From a checkpoint of a small transformer trained on Wikipedia.
Size: 13 layers, width 320, MLP 1600 squared ReLU, vocabulary 10426, 24.3M parameters.
Architecture: no biases in attention or MLP, untied embeddings, normalized queries and keys, local attention windows, shifted keys, gated attention, capped logits.
Training: a variant of Muon for these matrices, 800M tokens, 6104 steps.
Each number is 500 + 25 x the weight over its row's rms, rounded and kept within 0 to 999. Layers, rows and columns count from 0. Numbers have three digits each. The size before them is the row's rms in percent of the matrix's.

# down: layer 7 MLP down (transposed), 1600x320, rms 0.0508, rows 856-898, columns 0-159
# up: layer 7 MLP up, 1600x320, rms 0.113, rows 857-898, columns 0-159
down856 105:525496504448493528459507517497500506444510504538493524476482513449522504442507495506526510508470497472520494550481500518532474460467467493485511494515550507506500474495533498506483488493501548509450514498473506440525494470545502488492487492483504500540512465504474514513508501503511502493550494498480505466443485456504474549508453493463522473485508480509489479519473539465520548498501521513507549526498493488502568476490487505474452491485487524504544460538527489499528513512430544
up857 105:488455511456540539459495524498508448494482513500538518510494509476551516509496537538507526491496452454446478526482455507518470458483506476478485496527524499480534523476505473505538499541536487521493505524479471494507501526507507499524555501523525506507488492457470521529511470513454535492498488531543503526466504469475507497506500505499473551465515465515501520507521485477496473530495500519470509582505530535503546503464485534484519527476523484485504508509481547511487475547429521
down857 106:534512550499480542519512502500483504496533471481491541478500507486501501527520528547525536543520471482515470525498446548506518519495522524508476491493469492518488522498462508515493464512539442481506495482467485521474527463499530485520480523525536487470485469471473511540506460493423491544481510473542505497516569462526506461534492548498456485478470534477509540511512481519502471495502505499528498551518485517541515482475484505522525509467516511502489508494440505520479521534498499
up858 111:533495509490530539490479478507546487484498491535502496525486451518518506492517501529522496497484504515501484544502521507495490485568505465507534523516552554473504518529482506502494509533489458514520440494485503477528507527498505473538506483552549482452515466452474472462466472475535512518534499513529510510428571453472481495466488502482517509499486462528520495526513515467481471496513458486483462506545500508490523537501478477482479478514467479487502462474488459487468530502517514
down858 108:494534519516522536505486483514470544502505494507478472492464497514527485512568486495465438542524490500481496550508488533453521479538514509471508560486500502508516487480490514539499517529546499473502458496523533524485482545496494486549523506527485494524492525498479525475492530447507493532521523516484474456485506516487490473512526488493492458489566489564520502534504492497518494504530492494486476463494507521503542486452505523461504475527516503482514493500448453474502548482548519
up859 102:466493476486491502491479531459482498490515500525505511464526489497503479468497524553499495486533507500483481493509536507548525505520492502497520513552459480539523434517517479477463489472481507464493495504506529541472568499495513519505498540500543510498496539519491528510518509512495443480470532499517447475499497510490482502496484497477491494531472469493472473529501489544486489501494523493475509464463490524503490529529431512483550492504498476521565474496504490496507473436490494
down859 099:492528472492516503461559535507482530480440490497528475518510509514496485492468547530490540525492488501475557507503507473459500514488520500521517502519491531508485507502480508511501517459460494485483518467505545493505478515565471532543484491517508517503493530517524510501482512499507457445519481494493509471510511552512503467444492516508486477516491511503491508443501499514519487499501464564519483483450501541507493535496478502505543510501468507450476506501456470543525483454515484
up860 107:519511538527507452489500528529487468534519545527484481469480477490548485471513496497498519477486490492467473482601508527470486490519455471491515524502507543477501458505483536475469509505529489492470518509526546508544499526523526508487492472486484534552510548489507499500510512478481506516542474487453521464514451525515481513534487497525478514508481489473507532489525478463456496525545512493510505516504477470487487492507538517505510498541511490499502495529520495490499481530546535
down860 101:475528476504478533492468480499504484493501460534520482485493513473469531528483497512491536494504470535499494518497495501514475530514494515481509526530515464501508525539517480502546515513460509460501479504471541500453513511517486513507510481439505476497515492436501507513540576528457490539495511532525473490535514503498480466512530503500510520533511476459546498503531523515543501492425487515508499468450499494508480545446507483532519477502483488554500524481490526531504483493522510
up861 081:501491454476453520501476570523501471486509547536512465487453511516516491478489491521521456487494510477492454511509517529499477508468444503525528534509551499517475484475464506482474533530475499506519483471470495493504507479501510468480530520475497478507508529471432466537537531469451506471499489521454523465503515474518456482457478492509483471490504523531459500516535466507514510480499487514498510510472514495484525490464497497499487484483493493491564467494491474544491507490515482
down861 094:490504500511491485507524453502520535506516458438525530500500520507496498521488541521476520485498484530481539488513485508523511514476545514458467430496457497487506520487513483522481512478488499512505493520493473540492509509524495521523510488522463516462430444487535499527511442528506516507489500478499473500483473538464539487522497545508524502484473488477520484477479523480473513511505522496490560526523512492526487516515467494522509536519501475503478539468483508445467476507469482
up862 106:510478514531509507497460483485523484513481459493492472492527463483525503524527482503520514494524478490459510498498534503479474491488505465512513507511522472496517506497495514529519446506481486510499488501499516546485548510536546501492524479528509505497535476510476504492501542513465487466509597486506475460498484535514523532545515504489479534486489466487525502498482471527513479480467495496495482483549477481503510464563458487542434499498506461534496467513510480489433515526478513
down862 103:510507508509501519491499507461481554501542512539540490496509506439472460523481456498475540502508484529490533534538510474465496503524528517511478521520523510521519459460449475509524528486508501506520501497490504463499507534513512499487498495509487491531458479534444513515497507480473476522527524494464490476479464526500498477482504515484518501487452505505497476526483570527531472509474521551536448486515464513492524532549513469531493486515526503471484486466453486487463509513485518
up863 099:538469530487516473494485540505488530443503500467527472550492535477492505445509521508506496513492507509542502482525513508493535442511491492462498496474466519486498497486484469481477522486490511493537512496532474487515488476531500519472470537482508497487507516453510531516481496475486477484471512546484534519517479497509555519506497495479477522498458480549468510496519542477452488494513498493457550522553511441535468484494537529482524491537495516488518511509461473467479472528519559
down863 096:494470523494485523529508514461464489479457507491491537517492487474506481456465459525478462549475486533519513541470522488517496524509509482496516471455497504542502519459463475501479507438486458520533504477462470511485491461478485583473510503474510495511515508510514517545526493466518474505506493532433517497507522478517501540521469485503517450497473503502519552513548543518545477486544502513493522533551482491565494488524503466491445481498500539519520498470471480473491476504490521
up864 088:496533559492451500488495474527536477483513486485477495477499452488512564495499499491518483497489496485479491523456515487515502512466448466519499442497482493510491527478459505474498494481543528480535506508465498511509504462488509486503471487477508545508494498529523506480443525470513508500527531481482508480532484531484506515464480552480477498490510489476503516458455478559457466500517528545553466503469484467504496460486480453465495480519503501520488515517501480503529523514489474
down864 094:489516542504491470489499487526499509496523509499503449486518484536486505447532515520511500482459499534495503509497495477528528504454512419521538542492510504505486482474501503489503552511492499461502487521494477488501539520493533494507488511503502493488521502494475479512506520500449496461506509526488470499518471465491500486485515486523525486502503447500529488504504494545522455542536503525468477505484497460539497515462483497528513488478511485482484508508487517520546483439492524
up865 101:506512500509521511505494502509512473482506531540517466513525529532504514472509468538520510470483480461532493508506463498492528481476502514507493539515473517474495471507480526553504508473517507532512519499535542499481521519493513522446435507452520537490524501517486538527508480487463516480509456503492517465506492537494540480505506412476532500464530506514495516531483492526479506479480466542464480527485512497510449486497482521531501526526529478490481516436542493499539493517505517
down865 096:500519499479519499477532505499496473507496482535565488533500529482543516460464522513506486508534484517499467517496524537477523526497498507518476516481522515513505490459442487516523487472524493540524501551491512480521476478510532509503476535475507533492501490505513535475496462470494538451521479516464486495489525528514462497505497499468505535537498486522533525517485489521479520535491466522495480476457471497500491475468503497531487478512484532456521498475522510473478453482487501
up866 103:493462509502517461559531435533485510458463517476472494488515514482526482518531500498487500480492464502469515514504486523536492530471500514515548440543509522488519490507530495526505517489470515492530515543530507469520468522505480475508532485497480478521503500471519512552520491474528484562492526507515517466486493483542514546502520521520501527491513456530519495464501468507466475493504525474487512565455457562456462480479534522516458459522487494490526512558526501499468481478494470
down866 108:551485499446511495456436520503443514521502490518481492459524518507486513493510494479469483484525507531504491504527522459506487507510491483500493486513482512469511513478516497484472501468488523527528503536485505490514462505486457512503509491508478523545509506475487516501539530484490540513498513523496530519487469497506492502529505451518516501489459463483506500506477466482495552510493564516522508543503475523440497499512487494477472494556513477496515526502527516512492520461497484
up867 102:561475507482469484530469499509483465467500474526499496493463467475521489489500539494552489509509537500507424486527432448531490499489495490449495552483496522493516509492502531524459520506540489491469500529528476485519514489473479473504507499499479470519509478511519508473517533531422498504499497492520491503541492520489550550484489471523490486508493502488513483511513490518478549531444511513533518473460475512503508558490477520449495492477546528531504466468530537489489491493516519
down867 100:547546484500485515494524442474507491476495474504463480469476498504486463481516525500527453475548506476525518502480489468471492483469520525474517546520560466490528483508470559538504498471505475513488477474513483484505485477558498501529490553491513475459496514497502485460520497485547519532517502486527471428514468515529532521487500505510499469516500506531470480503479529497489535504525516464472530469468460483504539466549525504500543456531476500550464500467458509512529480523507494
up868 109:480477468514517520463531482458500484523513512477450477446465515476499513481533529512496507437486498508467503471513489515459534527481544510468436506484470464549524482554515514462485518529508515465491516494474482520517503489485485499493490488493472486518492548514505489509466516492484491465491540488540515519474482519524526519501512536514541491476522478511439533471499504465531538489487499467538531485471487488516508518536479546466524504484513475517519471539496509523519488494520488
down868 103:507500504548507554473498464529507475448516488477509484492494529483506495490500501541506479558503511526437512518454489480509506496507480509497475508446470508518466457501506488486497473470476532524508528503531549526496522488454479519554519500509462486506484540483506490516494460496442522502458458452554481493503527466481469494476490481506484473511519506534530515460510490493501503545502515513488472484497521524492488478497509489544557469496437544525508534528473504506517522513506449
up869 095:542440513505520524504497478486510493491483487511523506521462493496511526553496488485516489492489455512521503514474500510506504492484481499500448505537520487470487500466533517484471559547476539479495481526480455512529489498510498498480507494512520535509502480500498489495495499459522529480494452512486482504497493457497495457486498485487540501471454531485524472529498525529523514499495543487506509478522476558509491529504474520499530492477549471576510520512519554492504518510453452
down869 097:427491521502511516487486553544501461475485482502528550514485477488543495514467478485493541513513480527559510540534489491468483488495517481512477498505471520447520480482517474501510515493491509501478506462438496490506526481494501456509519492469493508455483510461548494489527506471523513538503496502436502456467547502509460488529515522491512528478477510499488516538470557501503489461553523500502536485494508507459492521503524475495511459533508474525516551509487502496495534517465495
up870 083:528505524469480521491505505479521505521536472565507465505508507490458529565515490484505515499531464471503496489498502497490478519483486544512496548502519529481484540469514503544506518462501502481457498519451509556506505480504524498507507487490474493474506550446496471477460498509471504487519535489520526527522512523518529466524500553519485554516477477495494504500493503501484536502496493460522483520500515523472548497501492506505502496519525469516498522475509477476471495530450488
down870 093:457483520516474453473489543484535452526469514497497462493530491525495501534492486481454472523512543521520460519518478494462489488536470499487458504482526527503507510498458462477488510540476518515479485534492485514495459486469460506526475496507456525507466529486485496463526455505463468502459523480494496506479515427513445435480465488486479500503490536498503464520531505525509471501474507463487503482485496551465523530516528482446531506481483465482484448479502493530462528492465497
up871 083:499482459413482527500485483449567440496533496498466471529484470524473546510472511519484451546435509510526512510505497490476493496484497548437486455513503482475471530515506518547512481514518485485490500479472526520504518528481489507514486471525489470467525524460536539466487490511513515541518483508442491496494487546500530517465470474527461503486473522520400540508503531477494504477482503489507490517484481507502498520502478508481521493500538551512454492480485507515507455495495511
down871 089:524484576599567515565557514471470590493499493488540522440481511488493475461512489536463530510498510510518478499499475491516492443529499475494500511474472517533515511504475522537494512498527535511490497524521484508510524453492496508466492497483507521514454504492532461509489503486490508480511537466524473486491493500519485483504482507485511504496529461530558488520469488515526499506523507497507502500464517528531526494515486480513516505498450516482484501490473477495505504489492472
up872 119:499480484437494546496528489494464508474509506522493509519524500457473480514537469506531509490493523503515486483492514501538479480500484467529450502536489491466502518474511461508488491475490498547533524533503470538519523509534509500525494517493475508483492476471479543502477464481461480489440509529484487533456495499503482495526470541463540485518515505500475526435485489472499467503545495489490516476497465473501530475488491490532498548558465476446455496477512537462452466459485496
down872 109:458494505466531524447487488445503490482447525533485458536477506479460516467471462500523500493533498531524464519511491482532542480492472458564473494536526492519462527514513531509491507497550474481498528502521437496511483483490447513514483457507504489497511505508496522527484501520482514494522504471515469475500484500519459492543506491503468490500489502513533483488472490463519502496528468512494498521486501463504492506463543494462512501542494500477568512505458466484474521510522527
up873 108:481514502459523494502486572504525474524495499521490502499497483502495504512518513498560522450504511477499521481517483483503510511487460506484492511475527532485511495509499460501478510521469475495526509458493506504484455510511468463492496512516489538525546496490530451490500513445477455449515495498466474475505504505467478518510475499502522535492495504523502491504516519512506503475447473530506528489528467473545512495480488465492547497502511503544471487462467481504468473550559487
down873 102:531520498479492496463463510484485524509502449501498515495499490448429485465486489526542479499516526481470511445495490514493466462519465469504447509473544505526502534536480520565488526529442504491466505521528508521515471488494488483489477537511509507476447511472521459510491507519518487496478514491472488476478495491438518456501512479507463498497527515486480489555513461489531533494504539490471535494519481468456523515511504491478512484498512521517492527510519473511484539456509515
up874 107:526503493545520471469503480470574488521484486507516479490584505544492489492475538510487490504487538492517452508506501492501524504504528501516520521495476557495471509494529522471541469512515504491506508496485500520472500520500542520497510513505488477495520526510482475498496530480449489540505474518526501529513506532500540470480467524529525550471510456510505512472490487476502494510504540487545495479518543504517461481540498512530488440501496483534460532477525516474498511513528486
down874 102:491494501512490509482479481484441460480494540524534534500495465521548538497487463519503459557523507485488512491488518562498488504498484527474502509486481503470519512476512526497513462504554497502525479483489493509515496522515538489499466540490529489518506436502434484475506501516521490567480526469451501493470497500510554464517501529534479511494494497485509469498528478502481482486489542488516469504470469486492490494476518513494507521501448523485531535502498454476470508523490515
up875 099:505481559510508488554466531515514529503470497470500467475541518514515503471465467497513475499532496522498467512534488523492516482501476488501516506520438500483483468459505438479528465507466496525495504491493482536516471468509483504497478491526489530504521503533497479484561451577531485523505527499496486478485521517480500511461451513487511543515513513440498484485477509499491520507489529508517489514516469578463521485488463490503469490493515507501503516495558519525432466507508518
down875 098:524527515511520489465493506533508464483510475502492504483472507558491510485487484494480521519525517517441531475493475541463496477513489491516498534448495498531482477556554437442476517522475466505495528504479504527533483532514486529493501461505497516454510539477500506524504494506501521544489472455500472490501502499534566495470456486468511516530507496484483474475451486507486489520507469473533508545546546482514534531471467470512539557520472554466546510535445506490479495513544461
up876 089:513455522454471523503492488492518445496506513515483514521502507518515498537506461490501542476515501511523521501495481514523555501467494511473491462527456553482485460447537481519522533512505452499501478462515497508471511539519511508519487496485471504472487478464476480446527532470447490523500539514490502486510524488469505486489476472472508494505486485486487495511510482490445476495510502522503534506508512488529507488528520472478525467532529495490511523582473506444452455517514480
down876 091:522469490519499523483527473495484556521509469510476500480465506500502531509505490498503443502502540461504478524527494485476534533472506503467493439470499495514513486488491463499493493488503494523443494519530482490524541499462531471509505532522458547495488487500506506462490488505500524477506515490516519478491521514529498489511494499489519524470500494487449497536486526469522523450501508481476488513534556521529473494517524516536463456489514484532498481556524490499503504487505530
up877 114:516521486462559529505552517465497487462517481527502548504523476481509521496511509524447519489512455471495499517518492488478511508456475519523496498540493479516504537470544490530485498556503495515525506536491508482504481516495444498472509469456468505462463483478529497528494499525496488461504500523456495547485524502492476469543532544489501523512508478476516545533485506491483448474487513496480537526532520509495500523449457503499524484512515519530470520486492479493461512477472519
down877 105:557571493521527455452493472491492546540529475473496524493479484478523511485505485467477489559489474501472496488460483497507500497474535542510512479487537484534508513471462498524504513484553482491496520526559507473508516486474472498503489510473535514463488498524513483506482511488499488527494534485448498506492513533505484537495522502474502487491543500490518505523485489523467491478502515508496496504473509492501464485447469552503467515538509504532496499576434509533459517536452483
up878 096:508512516496478540507498482510489488517468440492515499501468492526504479504501487482486501476528454498519496507499514478508492499489534478502450523509499510492507514470516469525517545506511557510507520504469512483505525522517511482506482484455491534518485511501542483510498491506529512465501560505531493467477501448498484502479480495498574481500516516531513503451511513513523524477523497483486437481520469524498539501518482524440548483479481463544472514494500485508540472517471517
down878 096:497517507517478564482482475470485466479515476510539526449473481509538505495460475485498526493506500496522502524544491517486485456510459511495494512497486497466515504506516495501481499509542519470419473526487551523499494533501523497511507489512471494473490506496525495561510481449515460513442545502496522478512502466488531492484479497453463489541528541475486482532524551507496490441505494509500505503505498478472494528507489534493530541467494455535507458457479479521503465477474483
up879 106:513544456504500541520497508515492484495455535520492446503503478507481531476440501487532498480476486457523495491488524483447513482489503492467489503471492486465462496506510536450467478540507533510464526454507480478493509476498531465467425488520509508477532510498437480495480446522434478496539501502506527483489478501513504518501498513458509498438522528492489509506495471505483487479433522479493488474558495522494478491541487529554492478522515452527502484483559511506507490492522524
down879 107:507528478508514559467498489521526530520469521483540498503496481474502498487521495502458496496449445523507513466440499505512510506514527553477538509470524475519491503480537494501527536482524497498488516483469484493511442481509493509481489490468458501495502522492542462517529456524530445560536518470440498454467509499520467519493480503519453495465505457537495498453464507504524487494499498521544516513458452481524498495458510507506498526479505477529520510494486529513468490479513517
up880 103:489500498518505523511479536487486489558530449479495504489503523494472486486527487523475506475540520491475499492530499498478512504491497481518523561471542478489545494482458457518519551444494499480504506465501497482474457496512503489489525537448515550473495481501482519498511516502504508503534516476538547483504488550469502505547466472483494564539501508444488522540504479539524480543482480531495506513481473474521488490515530524489524488472484467485502472480497476502521516517483514
down880 106:498483501508490517464508509514446524484487513510489533512496485497508479463471459515523494429489553479502479492505486542488486494508510505484491519471483517502490516484492502502521501502505504498532499505521507494471485531491542531529458552507497555518528494449495471565513480485462498496477517534471506477480516483477513499483485477501524505482498526522520534523490568478529478527462446499477488458456476493477495525490505474495528493482519507496501536460506513490489465565536506
up881 092:502467528475489481505544507487541532464489508482477516484533496499495499468452480501481488513509512483505515464463507465519491538472531471510533444482447538522521489481521475510452542490469501494511512502481499536490534493502491524487449499460498461502465499470487470486515543525481480516537481524513479456504506463544450456510469544513497529496518509470500476469485507518518476570484521505456485544465523473525471473511502479509488529536465482491500491542502484501474500481461551
down881 092:432559520484456505508481537534535487499466537472505496478479470534482534478472502478489466477524529517507509511500457507521516474497546512522525513515500532497494532480521493512504497513509527528521477544477545507491488504507526518542483486513474510504522506461480486511516549519473501531500465494520492509510473476518458467529502497542490480502526555485485503488485499531580503530442489482484492529501535512491459461520484511507500516517497524472527487482508449490529454514484521
up882 100:506506527481517494466528505501485541497510482518510473504530468539484489494496536544492464470523465492449479502487514469509514532420489447490485492507472531458508498492491492498517470430530514509506515548523481516496518538520456451510485528490522510490535506480523501467471503495507447530487497514504514462487538501444490551511513487503499466539498489520506477449474513477515489497527536471518520480533474495497510530513549452499496450526474481488479465454507516478461528450499505
down882 101:473517543440484522499464486495498491509504507468484548500516514517511459501509450464548483509488514491498489511561503468493486521516511459464454509524489533503476488495535508500496516471520544521508539523481431458481485496517482502524508535521527489482503479489464505469476561478463518526529530564479519511504498493482431492465465500492491483519504490472486499470494478494517505527502538474455476457513481473466530466528500562470462511521513471462466527531518490491453502473504476
up883 101:491480498501514468563444492476527453481483497446536477525516436496495493484487505501502524502500504492489520516514510483504506511522502539506568462513509472520538512504468478530489516470492486487515526508501502420481465529495467519539504474488550530520482521497510464463505479499515486498490505486490497513479497546450501558524477510459509508514501458505544519504509497472515466489519532518522551512453478536528477452498507521506520469511536516482533475500506501519485500512503501
down883 095:498497543452539520496474506438467541554548514511499520489533516527483503446469484520491520484513502535489463496520474488525529506514491523495505511521517499510486525476473462497488527506499491521506490515522452476518479520534549487512489502527493525494524528506482515495542516510540532524565508465441493500477477515499520495475528527488526481494498490493512544491447565487505462497521516453495474521471491463463520506483527489492449513501548498508507445489510532495477499543485477
up884 104:484531494530527527433541526551544472501499484519498501484513495508545548474513525511540519492489538505518462501481459474475507529512458493488483473512538489514476456502479543528513490502482485488473531455533505561491474501476474517536494474486514511539537506460487491451500510465523505536508482498506491543470532474524517528484493469447506520501514499455487509487489489532493522496468468511531451514501497546541472492472515521522495467532526478489528469467508476505477518505511512
down884 104:520543517525522502495488474480472535477456465505535505484528529480529517494507468511519537468486498503511486492494523488450492476479493461480531524488486485533515482482490516515522510517455563485496522519490530508503523468534492464570502466499498511492529467474480504449475481480507501514516482495495508506507503478501453506522479504490519531494526519518513525504480515536537516514514541526490497507452482454539501506516496493520500530493522482528465473470511518549492483504472532
up885 095:487485523518535530482430527554537487456524509478502511510513481531499517527511485521450503518523497461513485540514484482481485504539465526559499483457492510522506498472494519475519502494466480510464530492472507508476529512483444468482529468531499470470483489499529483527466523462522482513491475489470535491492495533486514519462492553490507516491525480526505530517515426511503529469509535466512468503513474483477498503477474501470471492506467534511538520492510489459516500521479499
down885 104:477477516491462489468534493481553531523472487496489504487464504498497533463521536480525520512494486469500538507552531465512531447503488535477465427484504508531507455443498526507515533459499472502478481492535496524458514515517522504535503496535510520491514463503483531505483519515479477508505546481553510491470494507489500462466523493516489508480516522502563473502478495540562510490524503485510487519504475508495480490491568486518491506502499472476542506471545495494512488507474548
up886 098:499454523535533488493537539522518537473513478525483468500502497500481502508519488506507528519512511489555451463532501535524502483470504533491516510492515526512471496493521452549494491560499496527521512541517510498503488528474517490518493496540503503540507489530521509527487499490467527492474501508510488494506488565487500506501522500454517528521485512482518526515492526450517490508504515504506473490505537479509475537580492502479463478492464496489449497484457447508492496479477506
down886 097:518535505484534495507509467518464476491505495516507481530478503501482489536505528524530509459502505443550541559474485527438525515527522533506500477511529523512447520486513507506528522494482507514485472500550484474511509532525469478524521531510516482478501462517511498491485461536539530503478501487500539531519474499458530496495537483522511505505525525467449502535517500470480538455505524547518505470513524523474516481501496477484515473493498495451474525501533544518520524486499483
up887 081:557478475541428480523498495510510489513464472545486445518514514523465516477504491472537469518501506467469495482488455505536499475515473508511503481525516505480516531476468494497510510487523504519482532532506496492460541519523484513465472460511508532534493461482503505490473502521507472501487489471521510515476519455476488510516508504486568485488482516533486499491514516475529506503497455513492464471498476480491521519478504495473464473482513508530546469520485491515464534491515492
down887 091:553483563468554460508511501503475528500524508525508485482479508510555458467508500465501488502462512452561483491491532538531464492470504511508459537486504520523480496488537501484479488513532529535496498514515474507524507484538507501488482502513468501540512515514495510514464518538517501499480487472486502500513489506556496455506566487505497503500494475516543467536504522517515545465473558510487493521525487529472535480502463512470486483503503533453503501478498477458470519512492505
up888 099:510463498455495493502515494462510535486476548508490501480505541481487526500491484489530481509486473444454482490522473495530548495501534519487531514476475444501489525491513493475506509488537467469515517500453454514552523524478520507460549507508497514510569535546501531501457520520532461489529527472490463519503450491511553489484498508508486516491487474504509490483529508523498478491523562523437501496466520473486494492466474476476516503448491440465494495456518482498488464524507501
down888 102:508487480512506479466477534494509467515487484480533533499507530513488470487516505464520488523496463482514517503471497511522519528509483505496503567489489448483516506501459500435503436466507483484476531533513504544496473532469533496445516484531496478475493495509456482475503482488505538483477487490536510570510513455530480508483466476469518493518479484496488526503499537488522518499505512486520471488518528579517546492476463503503475514479510505518524519523507464491437522535500493
up889 095:520463505525544469497510480476537542524514494515473511492541487471464482478495525471484469489463516486471447515464453501513459493514513504511482498475488534519497495486489497489479476530503508506520471517463502512531495561528507514517540507503510525517510517538513489546494499517482501475506484481518465503499496478514473568523492538468518520483479499467494478527480482479510542512467494530501497528492494521553498483526480510501472481510491452486485508522509501500511489498488504
down889 100:474469469530529479514461544494465496546500520538504478445452509495544513508514545513475501509480494543452519523490494519506489505488513470507478507470461511511498521507529497544521503520481459544510514529484505495493473490523445535494520537522527505559518505465524451459446489479499486467508528535525492530462519482517470493465515461517524462496492476531522468462442456509459512538492486537499499491492515485493489464496513497481487489515523463473487532487497486537522494538463512
up890 095:522475520457480485509526516487462538461540513494472511485528528537508482517491491483519487483575492484501525507529508481493502510455515515459535510479474506484508514527508511476489483460443510478502517488509534498494559522502438520527539448503544503500511512499523506489463530525494469452525499506505508494512498495487503500458483499485482505465464497515491518480464457503466507474477497463498528485484495468512482509502470498467538487494459476488503515531536489475470468485528529
down890 098:478501532477499486517471494476481451514569481476477498469507491482481490463504515493495472483500482494512512483492508534538492500464484493513472505524496508518489503493505508504515486532459494480557465500507488478467470497498443516487526499545525505505488519513518504490514483472469510473507494523461514470485523447522544536492426515482452502469513536515525507512493438463543527487494471469503552468493503499511534491537495451505494497471422522504523505477512499489470492463511490
up891 101:517450504490485496528504500494481532507495530476504507557478498453480502521484507520523514490521490527490514501505474457491483473496478461528493489525487479514522448511506466498477549546513480464520533516453518520511487513536481488463526462480555499504531500526527483509507490464508528486519427532551501446514516508516528520516496546473516529493511478515486495467525532517457544515501492482546467466510447495437498502524479508494501472507513500498526540485530502518497512498500502
down891 096:507490492466489500484490505505502491514532500469486494536487566532545490510487484495520467511477507485515509473503504484524512520519493525463500481497528447516556479491499466504449483548524495499434513534519518514484504511448527557493504472442458475534509512513482501551537477531481485517441443490501508476478487474519496480509512488505522495525516455525493518487496537547506545558503503503527484487509481538494501482478479499505504489502516477489519484472477536472494491481493477
up892 088:502513497474558477519455456592469512492476494488499475461504482544496504492505506538519473511508487515530461504497509510511537466533518469511500477474503464529476519503509511483536550518503485472494465474493504523463499489512501489552520431455518492530488462504444499512503526508516483490445486479501497510472507460517520472469489493446520512557525507527488510542500515492510509514488507529501505488456509491531494505530495490459517473479510515483457494505450493490518498499511542
down892 093:479488455503440502487541494403537499447482460517517511540496525519462490468528497524526508484471492486534506499553513484448517500537485486515501561489502529489502498517460469508494506558494505509461521506506535516507507498481509485486505522509516522539528510471497483485463487504499501530491496505544495531478511514487468533521485516500507529478546525502500496499466505499510451478487503500516484470526505517503471500523508576485505503490536518527506499473542520538534467527463488
up893 097:504501533517543529487499500509484496487498490458475467473541484515435505492513512508462478472534514494473473505485511496496562486494449499533443523516496509492513506525494487517548521477514498470520512542495474511480521520532497493448502484496517498517484503516480471517499479508538434558530510504494473492467521483510498538442477501479510508519479518509481488512503486489493459486508478539541543477510481525531517467525504473483507526515512492480469521503491485512519535487440520
down893 099:511490500523449490480507484518465497494509476430502445485495489517524511519490482514514505507478495503456491487491505509476511471503483492496517521489492528496491524528512513530520519530473478495523516531479525529513490469509485527493526535462474502565473528474515494490489519462504533508490541572534501475527501474528480533491458512486470519529481483526532493480518490495494531551474483488522495479501533498491524473527472501503593485498492513519489516462497487478511538494525511
up894 111:493455543491481485501508554545470488458511482575500465511513507480510485486524460525497492478503514485525464496535504488483479528472483500502465545501509511505542493473499522490502517447485505550511504495484469511510451461540503488516508557534494522498507564481467467522489470456506503488476504481516492541487493495477431517509534482511506499522530501488471500509512480500532496443525493486489485503551493470474516528531489468509484551524484516512499513528522519470489526482488481
down894 104:522460526511501510496510504503493482509534493507477481498522506479467507440483480543506487476513491467558523544532503494520503538490512490529489502479470469466463508515502505521473489454515510495509524541528504493468470484455512478512489516457530485487483533511466458474460466494502511487500502500514525521470464512515476520457505506479503527485548493503488519554482491510514492489547537446441478544495501508492507458457521507492498495468512477479472490487470528507522465530483474
up895 095:481522540511451504483464499538516509486515536500498487456447484517441516516467514520510499486538455509507480531509500547478480512525524535501510488487477483500519529489487486493507499471547527533495536501486502529515490480470514473473525552499490508492468484508503498493506566551513530464529481507508510500502510508490515522522530535506564510454499527518485487484468498445501542508453477500504471508505459467528529451509526519509482476523488488537476491460541532473481519479506490
down895 093:482457509493478483480484526480526499577531528507495505532484523517478491483499475471483561471562442509512462503534481465486553497514485479477488496502476518491468495516467510533515496571512517542506506495507544514497481537469455486503504496513500467497490493446492497509485504500505503515502471516513469477512466442516496471480474468474492489504506543503513485515522523512499518507503465482503519525500458561526534524514548496438481506465523514517482472505518471501480488485498509
up896 099:509520494511543493499471523484496486502481496480477487532503491536507542491495521496491497520528488489524468469496476462517489498464564479485458505464493505500467499512528492530502463463504515536503498458510534491484459537505490517534456498532503521531498506503485515557451495498526478469533490497508511500498540479484499559541500453502508500531521483509473452469536456502537509511525500519481537507492509492509485546502505442501479523487541458433524426479500483522481510496515496
down896 099:496499538552463486510509519523502531505498476496503520473505481486504510458479542575487558497485481528458543508500512525491531444512499512514478486532502482502515475488513500516475522490506487491491456474517491488504526496488533475513512484490479537467501524438464491528491518529486468540469507448485527492505484521519487471498506472489487539526540492517506519512543546441490514471531501533461473464506480478483540482492500500506459484540499486494475525506521486535498522499494482
up897 090:476504491539548533556509521468492515510529545538477448460489494507478511512511531536488447524494484502498485503462571490441509482497520526524481532483524501508500460490485550500503492507454497516525521495505478515496501455532503498471540517510537459552478448476485491503532528448501475551462520474499488492503516513521525467490469488544521532490513479493501542457550517502521487522479500466516488503504470504498473497527505501479489549461501506470503462488514536525515456487557530
down897 094:542519481525542503441472489514542509492493500446509458498480502507472460495504482517506484511517454468461488482507519471479495482519512477551472490497525494521470443514536520502527507514486508468474504482534453533503500512492473536510534508521516490544504518471549501529536506488523473547479478506491473505510475508486524478544469462490488555515515509493496473524516534451497545489488491512515518522491515530515499490543509527498474540526523468475501507509498498522493466502532498
up898 097:591493490480535476539558502524478507502480541476486473523513507495572482497529492511467521536467543486515505505504510515486484468506511534527545505485535498505524493493513486518498522497495522478506542496497482493487518517508490483466512498483496528513528502503506513511521500547521496440520467474494526538483507503474518506495517492530439504510519498479516559463519496476470494496467531477499487477502517451529514465532481510452467484509477469469507509530538496506520515487520503
down898 094:511573510499507481476480509510546483492561510483546451529516441443481484495489526479493485516460497540496507514527485506536496497488476485478511489516515487463511482496520503497470492491479532478518535490486488542506523491521525514488474539471497446531501464502496504508451492520505436515506522489455524490484518516462459488486494507502463454477473516450521502504537501513517479494512492502491495529466458495474488489484525521522529466481520450536525486456500509478484489473478481